config = dict(
    num_hidden_layers=12,
    hidden_size=128,
    lr_mult_qkv=0.5,
    lr_head=0.00879,
    schedule='wsd',
)
Each number is 128 + 32 x the weight over its row's rms, rounded and kept within 0 to 255. Layers, rows and columns count from 0. Numbers have three digits each. The size before them is the row's rms in percent of the matrix's.

# layer 7 MLP up, 512x128, rms 0.0728, rows 93-503, columns 0-31
100:174156136101130129165164122134079115085138093135097157196044150147099167116158144145119109164137
096:072113107096141101156159124119112133133121130167152087096185145109098122142141120129088079059146
093:116136061046205101073101178107154147131068136159129150106123130133178105098134137112129103119068
096:139078167102112169168080148112188140133101108197123093101133113124119137143111146147222161109127
086:094166117139122148189110118057163130108118159079121093121114103108124105091159103139089156134095
094:129119116150152122108132098160135150093102093137097118145100134066146155095150078073106076179150
093:102123120078061223063121147158070103155155110059170089127078073109099144124108165156135097094139
091:094186114126136108148136087133188100158112103096107129194151108088142092105081113158080125103111
096:127155159081105188197099127063135163122112110170183159154180120110080172108110124092152136119116
102:136097090169177138046125167184105175153099140077133081107146099123148138126164156109175111156140
097:101088156123125180113104096066122104137193067136159129084140116140142124102146075094209172140114
095:085091121158121101124177116167181123157095077112122139149078176161158170121170098091130114137054
110:137121090102138130136120074138145155150118073149117127132155137093168136099163139157119103163104
106:081151187126222069122105097122169139073153119152172120121122144067140075142099115112184149097109
098:149138140124129085113075148133181129163172149102183163080128117134170152101153114143104078094083
098:136073096134146130170113121081198101164068113122163176096127169144106167065119144109132136114129
106:149126188139098160141211107183154119088100148166065100152142120082152085147134107124117102128148
092:144139142123145173166128084104085158134164131121125098149161123178120075125127167113129163077071
110:148168156102119147061104163135165126110075192213137121104163124166114137087164117147093086044143
106:087114090092084133088114155108141166144115136103068091112129145119101154120174107128142129192152
095:097128109079084073115125148077085169092120098119106158102131191108142124119155149177144129146115
105:120124100142140071143152102143081183109104108159079193144079125140106137159096151048187152127133
111:114165136104049107117113157158124136156114168066072131120107193107115115070092168100198119081087
100:122255124142115143156156114120156168078103189111133106141120117132074155131150167085114105129143
099:114150096191148136133115088137117157123116075101132106146163097080138171113151120102179113137113
095:146128131141145120162119098128128120099188120109158114124145140128149091192096108091177087176090
104:157132140093080137107181151107095133132131147144117095121102142144098158172139103132081183107089
101:148171132124116146082191085174123103124150083154114091123134112144125146148081145097153177147141
102:100141187052104096145145127102106123131124148116115118161122165080138121128101112072209133137118
102:108110135122059153056110079102135126122131105116157118144182153169160121102120150097175124105147
104:127177103164134109128147100132146163149081120152132063072136143086145104083110130093131062155111
106:108122166109158140176064109153135110102128126187191154120115125147179187151145121101124136155149
114:097109176130155114116127119179130083171123083141142093112129167131105112081143098147112168181145
103:140157085100138110151102162105153166142121122132120203147102169103098142055140106097132181171146
101:145117083113094139134124169102142189158151152109107119123114121094160124088098052095144162139090
100:129123134111031128164139169142112150102146148173154201107124103106156145154150104129139087127181
108:115199117082132157141093099133053130176063157114140101149186154145066072090143171135059103094184
101:082173135118118127153103150144152114123136139149132127114149081148090159125091122121104127167108
110:084136199062147143115088093135148191099097087159123136048083065142130172090120127114151119120124
091:129139169129164153089145081161100166083120144129124152053093146134108116137122164126146092131080
104:148180099114124159151082128130109170100220075130070098166123164194131059157135129140120120151155
116:139171130124088110141142100150153174097145102117126146127151123131089141189113096168128136145124
098:144099122144141177140141112082110145090176146132126144146085119099151115149100125116122107160090
100:136081098143151139159133093127144135101118140169063142156093113140178091056085099132121106072092
094:088082132112118109120144180166106187104135106117146133073130092166143089113129058116044135129119
103:153145124140093155109123113146150141060060127121061099202204087096219132061113139168137106151074
102:129123063060166164104122161087104119164115188179126075059063067137130181113139145114140094129118
093:139082194102143087087136109182111081070160151119153157127146162107146129111134135100092163154150
098:096144160070088117132125119094119073133112123119047113107136148100100148113171121046132096166167
090:143087172105151176113045144117134191138150141150182121112127073167119120122110075123162102095157
096:137166197124101074072112154193154139071129146132097152102158117094126176099173073101174096111183
092:144154153151148082093095178129111137179125114156166154171152124152141161154131186107135090091114
102:174140159082120156115180138058175188133129151130146146122144153056131061152119134147122090116107
102:141107091098102133096156182162116176141108185074186176136135138056136154121085119159097084148086
096:124114111090129202143109182157177089180127157131113136109114078156119143113069109102142158084185
102:160142122087154101085101144132074183123146110128070125131129046163148138159136151139201084109128
095:130034130172197120147130133162100131106146193110078125108102067130145091157070143117141144192172
104:124148111158107101171134155146106174063122127105125133130189168139176162124141116108155108125139
101:101120159115146076136085086120132096125081089129134144118131128093116146125122118111128176115044
088:100142098190118102166142093078095193107136144137115152129103123134107114069152156159153064194101
097:122154111101153125132144100088133099133112177155125160167113119164099137119153124103104118064115
099:088136145088152129140088078155099141158141145099123095145176060164149046152156116129124113090156
102:125186139087125057137133102153101158155151049095110139155125124186141156091151123050153124089176
090:118128152155091161151196102181057161140125121132102129097173112112108138154100046138186112108119
112:136126127164118092122141083121150105163126090131176114196095109110089103105165184137117089122121
111:113155157117126107123135091110058149095138145100171100149143121143112052090154099120135122164099
105:085176155192095146080099161115127143119114140110159134137124188096084163121135160112162158102070
098:082106159116115159223107097162146147116115099143149128133139168129102147122114132154171104111163
096:111149112169179132152163130115157152100094128094152114127137186106102127057101098068122182107172
095:136159107126133122090136123091108129132149106110054161145178142180134117150093122100075162106102
103:071135123134104085114167097168147093119083114158157171129189147106161152110128059125156129138111
107:124101135092130123164170137063207167106118140092118157123159087117104115142185215097079103098112
099:100183214074135125131072124123095102101096142075153094164111096090153130112131126098117200113150
104:188126127109187181119092149123099117131131125148123126122152138100118077113093140172085105078140
097:123097150157128145133139036180119119110161159128133149110125133173145155071153126059124145089106
100:106140121102132113133093106103195124093131144168181153097111098110107161078113181145099101088130
108:096136148101141132066101123093093154139193082096125135086149139105047103109135135134106084100113
105:104125130100116152111126097091104135133192078192073104089166118097154176141113107080095160090132
107:140084117115095117161082114131158108083105138130149097199161096150138110094107152128146149081108
110:077119134087132160164141152155139124070029138164096163145120148113092143116166102169136122123104
100:131136151146042162070127131155105154133094103121124194167116125056221146138088104153180103111147
098:114116103107115102110127155128183119118168124134096126062117148113138131115101087106139126107163
097:118142121143159165151180137148143088113127098127140153107107154196187173130115079082106132127151
107:184153146159070097147170073124122167179044173173076063165136092132123112126083103131076099069154
101:091162129137146090104141186163194172135078094134162138104136086117119141104129099112129146150163
088:099100098185091137153111089095130137159138085159133127153100122122104110160155158089209111150121
112:105152138078159163178129138125106118099122202133123067103115134132109095169097164143052150173119
105:118111142059091134099151144126091106115148046138211119116060123128106184177116119133084095074171
099:096155149056157092147159142112101125139103114140145116124158093120122186147064108164142142133096
112:073123154173114111097164111128118141176211111137130093135125113160134096172120151114144136082086
101:131170100158104138061158113150147168144172136147084076103142191131120117144129165185120204150123
103:097149090175112032104129135166163123125129076142113151141110191164080167135144140105128204110104
100:083133176122144137117107213139098088121107139156089152235164145132072064144082210121134109134159
100:128077113063088156102094133148164226172140103151152082153112103096100148103117138082153120082168
099:141105130154083095142148071147168158115120100125171194150123064164111138098152125107158143144080
101:127107174158098150141143142132158090104154149104094168143155168116085155147124076119129148204188
099:122140110120189099114079109130084116054114164149186097163167134133119127129161114135128095112141
095:124183062126164087111059121114169153092170118175103172116085097138140114106136112141068084150106
100:153110155127115161132104134153141120179135148184140125112143106129094160187156104156145102100168
096:164086125148109143140098127159138164175110074117112072116104090110118160109076172155099113174110
092:090107099137060209117103119113061153158124144166145149104102095162131143098153146114111052135104
102:147150122060114091119105125145182120121121083091152129149185150144120119116102120097173131117155
097:143176124138113125157123130141133126149115145094179159080114132138081091107154162118126087145201
099:094181110072111098090126073139154198124136162132164159152087149101163166151110079132167129126115
094:104155092159104153129125117143169152120172112136166114162152136173065133103091163079122090158132
096:133143093162106127146087104131070134096109160117087122134122195170097137137176107108159099135083
105:119110144108128157105170121129069129126121115159108046164115199127122121143148170117074156081140
102:135140110104192106166131080123081117099094169100106072145199140093105147107185090092107119131182
108:102168151133081177131140068163192148051076116141115126090206130143131100141123139175127111085118
097:129153132122148135109111058154160167151118168144113104128151118106100163128119146111146152107105
105:160141095100118156153105117121148124178131103149049095111080152156134189088144100119161116106124
113:093175127125136162107061134104117130112103104153154116157100177115166072213081137127136184095138
106:170113128078124180162206145130105125108078147102100144121134142121081120181125165136122133183089
110:153109176126120161088112146151149102089093111165129106071132112078133155089127127202166149235140
098:094146178127111084145156165116078109135127131159140199171104155079102137116076109106115114106133
095:082132125108134127134092145143088162157095143159088158131107132092178180162091159116177111172113
092:111123079142159088062134124138140119088082114146139093134118175152118153113129132170152163069140
097:147117041164146141167121084137185095159124154169091082126097156126099160157098087108140160179135
104:074153138108177104136107103140084176116168079173118117112103157143131158131091173119154101109136
096:074130141064146082072119106138102148128151100099100124148141184136179085118147178164143098093168
089:137168104110080157166088153153182094121123109087128137173088143103082101156105126112165096144198
094:137111085206141230103104142159167109138078118187158133156146212098075164145163176087137106097098
095:128128176105084145089109089086134116119112145120093146112180119096125115100112127181096116127063
095:093138117169170136076099124106122159122174131140100115105142136126147136113101123157152053160112
110:167182158150123114067141154140145183127080132179136126137074109157153123125153114114097104144155
097:144111128160104157091172125101105151143134108067107139121194160130071136133145106081071172121060
096:147133138119135109094162116128098149117040100120072093125151139053125104107113147151137145152131
100:144148090088191101138077120079148112093118166152120148168162112139130101050112086134086177119109
113:121136109151055134152108115124120145121106179146135170123102144140136117102126170109082114095127
112:085140132115117158092150122182117183132124138135124145121139193175149142141107135085145109162159
094:137129182164068134063088144183147078139138058150112184119156117156167179093097153143143144149076
100:135137112114128162151090079178137107156101144112104154136103098163061149149124059142116113110102
098:102097122119087119091134072195123147059125151107067182082173101100107194146129129164097135151084
105:111156159176128173112157135185145078037123067145114136123151169138110118115087125111091056142136
100:152101066160094147113106178155185151131136138083138095112130164184126155143129136112129161108135
088:108174148121116189128108131142148155172102129105159161108162069180111100116104106136174127113101
106:079160176104122156122128132172140097159124218116166193116163124116100129109105069055152099150116
106:112134112132161114097121079052097168086101130162111095118114141199145169138135162084141119081137
107:157111095096125201123161124097107187100105143109130189157138173134107097122148139150091062103133
094:114162153122112174098128099118128161090160120208108164121107145132099122101100071168142119185115
093:129125181140180137160146115126173091102161154159102138137148178106094069132081107141148084144142
102:106103154125143143074052076141111093050127158187105153114151139157091140132153133114108139056143
104:161081122112109100137132169136157098122097173138077157085147115176104161111161153107106147160135
105:114076138129126116152125179101169142139141076139096122128041091140153146098125162089131128101120
105:071140090126128112118090128090232115060123129162132107066197189147186133108110096105117116210133
108:083148096129135116110100166089149142106076097125148129192072129164155161101143132178135123156120
097:130159112106117169127101117130136129141176121198070065115184156123134113170119170120142148130061
105:182136136137174121128087168115141102122065121079156112177121127132149123105145186130155102104151
100:121097137125119174135134124134185135203106111106199138113141125127155183100210130095147098103136
106:086086103100117078146088168168142118134138103169076133161083104209146095102167115108185128070152
094:122086108170135111124078093123142142136101191118134156110167202119105094091125104132075095135121
096:077166135129143108134128160170113141133112145138109142111163143174071231115135129064100087084122
110:128132160154140189131137071168133159205138118182146161134152097130153125120134150149125095110130
107:106079198066131114161145145144137116092103079102110082164114141120053147169147082117187153127137
100:143138122150106099167124094091155120131141146122153074079069159105077181125123146115122155094102
096:154137092085040137186131137133141135159135174068150089128135143149118123124104104130165112139112
104:113174128156152068175093164117140118131096106181167127018134110148089121129130120151082152146159
100:127165072123190123044156156168130129119133176165157119113130136107107128082134051128072160080135
099:145205128145097133102111114115101126162080148050104076175100169181091119155119132101125087143067
096:100125113104083076118148149148092143149140161127107103122084100134143158090127111117146066144162
095:145155147143063108166102101183123045151165168159086139194113133052171157061193124107120107166158
106:118116129139106153127085114125148173100148136178143091164141133120120159099149147100146127133060
100:109110195174161100113107125168173165133092152144110089122162123139131112160070147080206100147168
105:100117196124083240097123130125170109104120114117187130130172110113073074124208122124066103118141
091:128119084121123149088125134138104192108121118117153136072132126143122135170191157145096161075161
100:078091178119155145132118124146155154192110168150116115159107135128135142134121085053047143161166
105:076139208157098100136138127130110105071102124099187141114147171092078197125145112117157161096167
088:147118189112116096099095143123155164127085184091076092175058145097103128153159130124082155205108
102:116148172122118122121119101139162164088057186146156107105101079134166148167127097097137101096151
102:139140079147103119118111129122136188117157170170131080123078124088103177114122094128163116129103
087:132104106153132154179189091170115169146209122089174197138146154115117169115125132130122163147082
095:126158135154150124111135183132143162110105094097116125216141126122074081108160100076130146168147
102:145141130169135094146159113098175129072108124129118151154139205132101169078087199089114111096104
094:146136145103108123137168143144108144060139120086114113088130118083089173128100150122173157127085
111:104195089154135131163102099160102125106107115118165133137138063109104136131117164108094104117080
095:110127147100104113184098178109106141131156169167128170116115069095188109134129149112119159200106
104:112161127093152184136118083141112131136121174179140098101144074168105180216060068085131101169118
091:064085154161110120136087134110095174115152164132114121144119125163158178120132136092178156092143
099:158050100159144134104102147100177161094158136088156160131119103072171172130180164114114143120117
110:101159138086118129141072071148152103110136095106200126156128143115147138140174152138079125112090
104:095184121169142100169172170096089131141165151130099130182161129116121112179163133106162116122117
096:126158159090185111134107119147214160183119136142114088125161130179156123060066092110113161131103
102:106176092174096131127122100135103140144098102084139194135140141124081170079090163063115125147132
100:107119169142117105072122113197138124103090129048111112128188131100081133130130106107133137126133
098:156121132084094101127113100149089184139061140130119115098126144176154096065157113089141151121101
102:113182103136139089132110169135056120113146146100140087217093112159161100123141078122115135084148
100:112147102130121127109112097113089182118153161101103137100123099144159135153104124117163100112192
097:152199101104126116153154139116171124177118176128136046099111187021106111121135116091134141082086
097:159154114103150117101165097127095096162153130108154084098127122118117114198130142140142137150111
104:064146082085154102110086118127174174160122119216157175083173170147128093109114099107122129115144
102:139111146188169150129128097131092139126083067118092178111134190113147149120165194111124111143077
095:095109146092107114165106118138159167141167124093153131185129126192135157146125136073105071102101
101:128112151089123130090101148073128074115207077132125076096156152095105135095091173101110124129121
093:096133072120190052181116123153170130059148119146171098099157130080091194146162184089166148154161
106:152142113173140130088125143164145166179179108125126154163123149121118066103127168104166086049122
088:112147158037110028100145083142086182132111132163130093089149091113115145189173153122068094143150
099:152111145130154111164112160124144119135147164152141112133120099137156161119099197141112119100091
105:115147197145101119140158118149125226097097134126153156092191133112137127147170136159108127141102
102:159173127161143084120062173179144123083132124165114063100174081124134092090142125121082122166081
095:046145166148140143137092165159122111149155116132170087151135180103142134127059100095132089190125
100:143129104114060142127146087149101111170090157117178106128099065144138212039148129104177066102157
099:159131099152103147097184074108164128129188135213084166197177138123117169138166116143117061141071
112:117109118143096116096134128110180139093157163218122089135107113139119133197111103102137126142109
100:143161121130110079122087102136148112131138100130122088145144155103138177123144114113118116120226
100:132180122127093089142141107071138133106099072118197189165145133108140177118166117091036116092086
099:100146128157085150152104110132096102140127145073120092156165220149118107113152117099133135140154
106:159128087151088136120154053096126140132114078083116134123151199143153149177146109061178064110078
090:150138123135071135105157105142105150178086129151120118096176104158127173097129131152110103120101
102:117114140124082157141056150139113158117083122149173147118088112120134132158190103082145099112110
096:109155159138133093183079152149136114114123079138180104091115148170088124125125145134203099119129
094:151140103170109107135059088143095115058132131087116152160125111127101140112117069066111139143132
103:092135080164120124154150161123135157162112152160068136131133088166139111114153105076166145100127
101:117114137108085110089154094144125172082105113116154154140123168133106151119086139143153127093101
106:113160072108116140149157095136109161168148115141101078149160112184107145169104125104135154125109
102:147168175084144087146126100179136087173143172122111086061173110110162139113067059109189112115126
096:086060126125088110173132132145064167112158125138097163155154164161098082085104103153139162131139
100:159102106081083147177116117149094172161119150112142132148143122084159125092190164072168135118071
094:142126151139104123109109069156101124096139145118108113103137109087171152138124159102135117143120
098:083112180134140165136142134176096112068142121133114151080090089107125093152113107107149122135149
106:160159166132152096160128175188132137089218178098165052121103129179101156116134131107182100100175
102:132114181120099158096139169154132130125145101119132130145115086160108115114095099146058129120134
106:066163145120129116080100160140159090118148077113199125200123093100148078130126107098078134134139
094:097095175135093085131159127161093158159092082193095172177139101144124157125134133076124078116078
100:101180128136124122133153118124097121083101186103134120176084175142117100101169131095153121156141
105:105123142169146090123140081159058152126113155114078156136174185168121116128138118115084140143165
088:104119192102103172095106118140151132145060172143116145130149039119123136104167073174146114166144
097:148112102166061147114116169119152168193158101099159140156120108149100091178160122096082100122144
099:097104172187104142093124116168128145066136158108174111120134107126094124103090148149144119124110
098:183119131100137132158093190096116100130156156136132111156101099120119104140074156095132137161069
093:113144170133135138131081055164093151131128130154157075110113107103100127127121145109122126137097
102:111043131131085161130169097078172168140111194170198107153164202092075189180180102130133109092091
089:072105113082148195156195148151132171185166140102147165154101151091147091098076149083145115156094
110:122115089089187103100120068143068145089177097103141141118092121132125151161136113157080106140159
104:154120118180134112085105135134117085106171095126138110187105071123153113149084146086141143143066
100:132131150175156118104121076135101119110128166141155130081064085067172084076126143122165106156171
101:139101101107122119166113155179146145161161165123124133138106124126107100129197164111153104163160
099:082131159123046180174068113152141147131151138137142091088147113111050142121126157110123121070136
101:072133163127142136104134152138168116128105154088133113146063115105132132058151096084131155168123
102:095163110142137146138177160130143091084142130141139153116089134139013172126109174099166127124079
097:121127170131103167159153083152126173102089060137097160139109159098141111109138205154139128118148
103:145128066082187185134164138187099144098115105106164074122094128106103118125082133132138151087114
106:051169097151106165194097145125110135138082119072124122164174144083067166144123133174162098101147
098:153136121117088150154207142096074188100098109123088106145155124133167118169147095138117103186142
099:099076117136110136097165138211137179119147093117132130114151133126170091118149135072159093119169
106:137122123163167182127155147140133117138108124111088085081151200120063103103174156159148083130141
094:096144156119103127157116221092118185163100077140142137194127120130077114107121208123097111139081
104:117084164128100152158049142117090096192114078176159088139150167063119146058137142108104133197147
098:091184161167110086117094178116106113102093126124036125107146182085139131147120140137187061136119
100:150157112095120124063161089162114166120082104111118136082130097119088150198129104073150090140124
090:084125145144171151122071154128077156159120143166112125188138124162138152163070133096120121077078
100:059179141121121107063140086133064183098149128108059150118146079075121172124108099105133136160140
109:118093113162101079221069143166161094185112106140190070103185129168103091116099089138115125100102
099:087174113106153039119063027125097193144131092114156067103106182082140084128168161109133120098158
079:091123139079117099099122099127067162119128065141062130139136101125175168121128081160156100170091
107:099122087185167162057104083182079091117098158127158152048153064105127147092105151098096114110184
090:105105115124165162053092101125133127138142121084076089192189113100129115127129155102088086098130
108:111154127112152118075134131136121146147112157181078144146131131150119133142095096127137101158124
096:107104144205118176141130106102135109124116090175123098161120080145053124136120100125155125132171
095:103169104127163127150154136125088160119079127091121170155197104181166082126123172129062082135166
094:097154062101156070093118126136110041116133131024094145126126072122147114078126116137115084086131
100:159164083103091080144180109123190138134144161169150164114140172133095110129110156117136190108087
101:131166199166099131117085129130103141108149157129104147204121148128149154068083148091180095153160
099:138131139086102189077164107092096178119138135100156115108104151132106096064158099081100137148116
106:087077122141144147185140141152123174141096160144162135129127074117101237186097146124147128164122
105:046165103175078114067112101139084131151168087102143082087169136104094151083136096117154053104133
111:150121104085141180158141141132155080116161106159080057111131115114156189144119145102161141103092
086:092167156108151113137129105119128116140169076091150152126123130190146172105078129137160109083172
103:126135158085090112169096111155162093140049129123081130121180145114190136135189126110118106120152
103:129117147095148122112122108165083163131134154119182118116175124082137145116068123136127103101076
095:111174160180195101102120158123099159141080095155088144107104111170152152091114100120104147161119
081:138140101105149177164160108160159098124096120124049134159108120137104159100141153132050157128108
104:132138092117083130175110109137138131155164061117156021178205108133121024127100169124115145145137
096:097199123145141116150110098104114129161151134171098100198091151113184165087166090097108135114104
100:113105117097124133061147144132089167064173150101100126070131156178103147120112130079161149132148
102:121096117092152206162114115083128107147150141105106153088156077136124159094148072113107134119130
103:104145101166137140119136083171215196117095196143115106148094170133094223125198108113150148097169
107:154136099166059221124120134127115138157087149116101067137153158155127123072138152114129072145143
104:098157093120144211116135119152151167122138142114128099165097138096135139182156129071159184142175
093:168099102122084091111136131146163114125123176183117153136131102128131187110111141157116152213118
090:129136144140173100184195152081131129071159089141117099153092149141147169095093193127122186143116
111:123149139167125087112114150199163088146127120133104142130128098088130156120147134178133094074169
094:102165091127165162040122115117120143097059139136134108108130139084152152116083147104046142114180
095:120188096152132130125119138170105192115135115128073150113098177133139116081141125124149162174128
096:101089105153111099188098152175083131170118138137132099143059170139156147132117175151151068069085
106:138131152099166131052119124152132099094175080080127149147119113131158106073109136150121122106139
092:096202208069158140179111108120115149150114124107073159158165102155112169174120106103101055136133
099:074154126129104121121107150159143132119131087108112129146115123144143215105142137088162136151100
100:128169145149103108095080150151163147192114159102138125094137143096077071164077129169151080138134
097:122108142096106101172181096145120194171133162114152150181139112091132107099113110142145067139119
107:134129141088141098110127173201075122178044099131226110152115085056128123111108089129131119100119
106:111105092139071150146114154143141144112108161165116109095134143155145100185126101095127142131122
088:069167139199151046104137173120126152123109093073098123101142137078106124147132118137148113132121
108:126180116129067162095127099134129138132127107071161151088134147092152180163132178109149112137129
101:125176088173201112140122163092109147051090108159175182095076192165101125086137143133131112114098
108:101133105068178184108139106157087186091091154132217151162114131164057128112136131155188141093086
104:108169073122177162088154143165099149135139039175120078111155089131111165062150160092129149164106
104:115212124120130143090141168151067090129125190057050108113104081128090137136193156155074069101107
103:106125101088205147117145161129098167107107142143154133113095095134121162094132123105148128135149
090:098114133153096137067177087093184084082172117092081128096149099136118132162094074122138122162095
106:084102097170119135155094131189177149101116093152111073082077141144091125174093154138136154119139
109:117146103107184109163104132127136101112107161072151170155065152060105111034147090162168129128166
097:096143163104136137126152166144196112135070127139127113100153208154176151123115155122099147099159
101:140141126133100078120088173121135123106153171118130073093141191189108081086079103110137131208141
092:120146105119099128088138196176101156108191112133213082175161162141132156099137117160129144115078
108:110110182126120098130128128124130140074117068087130113128147123078151192131137174096142153121096
097:112114196168145144109122156092169110099063134148125056138146088064075090104106140130098112114090
100:062122121131150159112164187234120124097103116112128075083083091110039101138121137099113133119119
099:141143135132133157111047132154165162139077045146134091118166124120115134109103132143173126196130
086:156085127075081145059175103136098166078140155124121125161155099125078131094106128124114100131122
097:121098059092173165172126084133102165109168131112179045122185136096123126133155116096134072122156
102:119163117153163132147197135160123171174129150090161082128163157116110118109126097118087170126119
096:095122139131120130139156131098094131176069115118135129097115103111167089105109121124140077118130
100:112149145076143168109120133111135196172107117095112134107129122118117136150152141136113143159146
091:123097161152119153137092136087155121147109144170121103086098097135123156138126137092106143112146
109:137120073105112113157073037126115085118126129165127153125132106097050164145080126079116120144196
092:116107178122129090119126120118160102133124144113161104139111136119133162140077162061139097100129
102:090145177080110096141090095176188100133187142146150176158110129101128149133155078076095143054103
096:185100146084169136143092071166129120120115122125167077123067096144170089121121082132098106102114
091:096176114118126140104059075115083169129146126140146135142183149154194096161162111118119095184108
108:138178087185154166127129170135141125078142113163080096163110133104058155176143190119132150191186
081:091093125141150137108154113091139115112097144144081139083110123043132175121132188116156197132097
102:117148056100088201140125123136129110164141133102160121154148121139098163177124125136202161016145
103:152138119065243091086140147143113127101135150082144129139102130073155137107141083099107176094105
103:137149144108131106102116109104123115140158078115090099158146147137159136149170160138119105106117
115:126095159121090137099123144196154062151190156105110104173165140144143149116101103149098111103113
106:125059143079185118137094123170137119127158099081123071104160115115154084111135109086138068175193
101:090165165126066148136157111113087165123182126149153164145160145164134101129117087178076083075121
094:186171160129128112148190069198097149107155157075124131147120103148148114157166147086140121145124
099:070123139099109149107157097142142140148081157129107103138113153216123191151202175130076106153145
100:070172183080084141137118105166117128129112108143127139203122143147128128128138146083086172137141
093:130174128148184129091108141145113131069203135062106074165130086148093117172106101173194126094116
094:122130138106127076081142110065112124138164078126129160144135117185108152158063131112134156177180
093:143164115075101158043089095126175116080142128085160109122139151140143094125091093117124083152072
093:144133202152121088156106170180084162086118111160123109042144159145147126113129187130076161112127
104:062131105103160146167124145157168159109157113121132177158142147141148145162170177130145095135143
085:084121096163149187089101117136129157119160165128125133082174093121209099123127114054136128088095
100:082174121190154103146098123155214136135141134147104124057162151119160162199140094063181141105134
090:162092082101094086131151129105130115102171166163078093106100117179080167095083125134099131124135
101:127109116115080127091045151153096139183117132134162132110108113116134093098126151140122130104086
106:069115113090134146105164107122157145141099123131141175143054160115107115078178089043115129127186
096:160130170086095114071116141062115089101168068114137206107123083143144149066113142137125154130154
111:110162162136141127167064090135045143156092139098164116086124058149115118137163130080089091096083
099:125162130119080145089101088130096173149162139126087151156115083119110130122162083126112150096189
101:119117160110105110099115048100087204070145094156156181080126095117100168108108134088115089117118
100:095154121182106151056155052117158153073114135205162132155139154130172117191166122138044109072101
100:069129116131090111142190100139108131123148118158104126141083139113116068149116082124092098094092
097:121095126195124142093176113121143123155140141098115126161188194153180091131099142159099038096095
106:134091109091113168110138135172140142153074176139111105145152125115151111149159160086133103126081
105:128105148097121174124083179101134106072140107164169154108163150107077076090141136095106102092143
092:056166149182136083123150095114132112077161066158081116099153101153076141109067111124100126090089
101:124147107147070077106101120112137160112132082124152160085118134089090139143165135100146099124131
101:132143149051159120106141218128105182145105105133197115109114100165140147106121128089153118147128
106:129097075100060157097155075113098168082177114106084130128137144201153137099187120114152099087179
105:202136099127114115127165112106130149168113110128066125159080132090110108101101076096059108075108
109:100127187081104134173100159106175136148146103141201132133165096151120136124136103098157110124121
100:112154111139108087105106157132109143102089183191174134091163130128164187113180150165138123110112
114:148078123129096108125070144171120105118133124117069107073131109155145137137125114155107119118184
096:071144063123129137149119118144144104066088111199130155111164096226113099109109164118186130075106
098:073127089129164133114086116105131068135091148124167157141086144140111133094099178106156083145129
099:105153150113131179131187123117081089148144129139112125151141102135118129122142091144174124136153
089:087091156124224103160130081115163128151133117191146099138132144114101121121109113113142135150112
104:141133159099165099151139134119131122104162073157163124214153147122168119106157145090122121087151
097:088168094144130064127133073111150128126126159101140144185145089099141190096134120141119157118091
098:111113081175074143185154112127100145096109152095119139116110115080147116078096097074115059141102
108:191183138117124145150167162175131172112145090109098122117121112128120139172082130084089104106108
102:092163116110136136120115115086168134205088089137131114124102146113117116161038194084090136121108
098:098134077080145132124132097142116202149124097138122071149089179165115167110203139082165134145094
101:116147108130133171106170137187102133118149107146119113110156183159149139124151181119153168097195
101:086115118114109086079122113168173094170145156170045144127154081144048112078114142102158079170153
097:131153107079122160127120174123124168161200121087130100079166145146128156095135127046108076115122
095:081193108142058095092090156096160181087099114082142101195122168184110113109131122099135140121121
110:123173176112096112181191089171107150130105132156141093116099123134171143126152077102124172161173
112:107158136203059157135104138175153142106138148096101113088140128099168171078135161091107093165144
104:136171158146133100136101139083159133073101142120126139150123067126118138166101102079109137135104
089:166108090140161160166133190177159086156096179168106159103078153079146117074122098123110126110102
106:156094095174123151137094165118139080101135138087123088154098187042143144072085097129150081172130
113:200236118090140140143125150144131096095149149155117119148132160100140127084149066096066080091094
107:131152138166151149182140057151087133082108130170103173109081055088149215130134127084154112149173
103:118123093105176160136131119124181130110120172090103106140101205096122117112106137161117104165163
109:132154084106119067063176140095123130080182113181107098166149153138174154136149110114148117147168
096:076115147120131126152122168145107184142048157143131112106201096104126173142138110131116125038135
101:172109078116142172124093109146158159159123156055127139070167147112088143119116181108161112158122
100:108175070098083092208175156106106131136115118101100124148102132133096094175118089117151174089096
099:104077146133128098164131172189152172152080148082142143127135076160118182123103117182142108171153
096:133118096067137130168135126191154173174131115096124124100093146137134171128070112093129138133138
102:085123137136120088138143161139120117105160130144123181042122139135066093133116158103104058158086
100:129119148126155155112095151152095087093119104145112144134091083108130188100170146180097131102091
101:122101144129144106123145075126184157153140170108113120142151167094178105153107127082142132131068
098:159125092109155128147131124163166125167146156159074128200196065137091112160170092157134183161082
102:075176146147167166100131110153143094157131102164099151129152143140095129068129187097172088160131
104:089095181148095139138149089174150169098113156098101134093140182041199123126135104100092140174140
093:097073186124131162122113142128092103121147124128127161148134165103183107136165128136155132172025
112:086165144106136144099158147132114072075140196147103177175086135153195138127154114113076106154117
095:152128109194136148125114077121081156115119089205112102192139133165173153133135074080125100074094
101:140119161116070190127121166102135102142123099120067103124152127161085175130180149102088079112064
101:106127155160182107056178085124117210107130122107151143092140136145175126070128130113122133157117
091:117100160185175162162163139130176174121148103144142117125112126108110134111166094133128047128047
093:086182134129093154120124119131111125148132072134114105130110129137121102173084135116124140060142
090:140097122085159152136146134160052134109121125122070122138092131133123059112027183108155124107119
099:096132142166093094119071147102075165095149092085111139151123081122101088126140161119153187084201
098:078093142100111135128110084105114188128142104103124137108091109125111159166108118115161157120137
092:139168064131130170150067134088163171118102086106107147108125113113164133117094107099106132110144
103:157116080115139147085165095131124198104115135219090189120123117138131172149139123130154155061104
112:092159162094091186124105103131109168144140111126180139117115081139124138162127130126158100109095
096:125105177096114142125102098168122100117071119177144138167097183158155151190101138099115072123117
101:126139084140117125152107135133187150084065163103116108106119025078174120056156147148139153113123
091:128110142124118061175179130105153088169103089130144152108185070165099131089090089168111088103123
097:116143113175139128150155173163104131096074122099061111109143123114059147112080128065151106130155
101:179084180107160137164126143152128160194106144089128173130144115143182093109105183081182074097107
100:175098122139156123224108133178100111109130124113149101112123116115079169150156105079145105116109
094:114085203061121122109111074119101136121142144113103109103106166085079124120103136108110083138144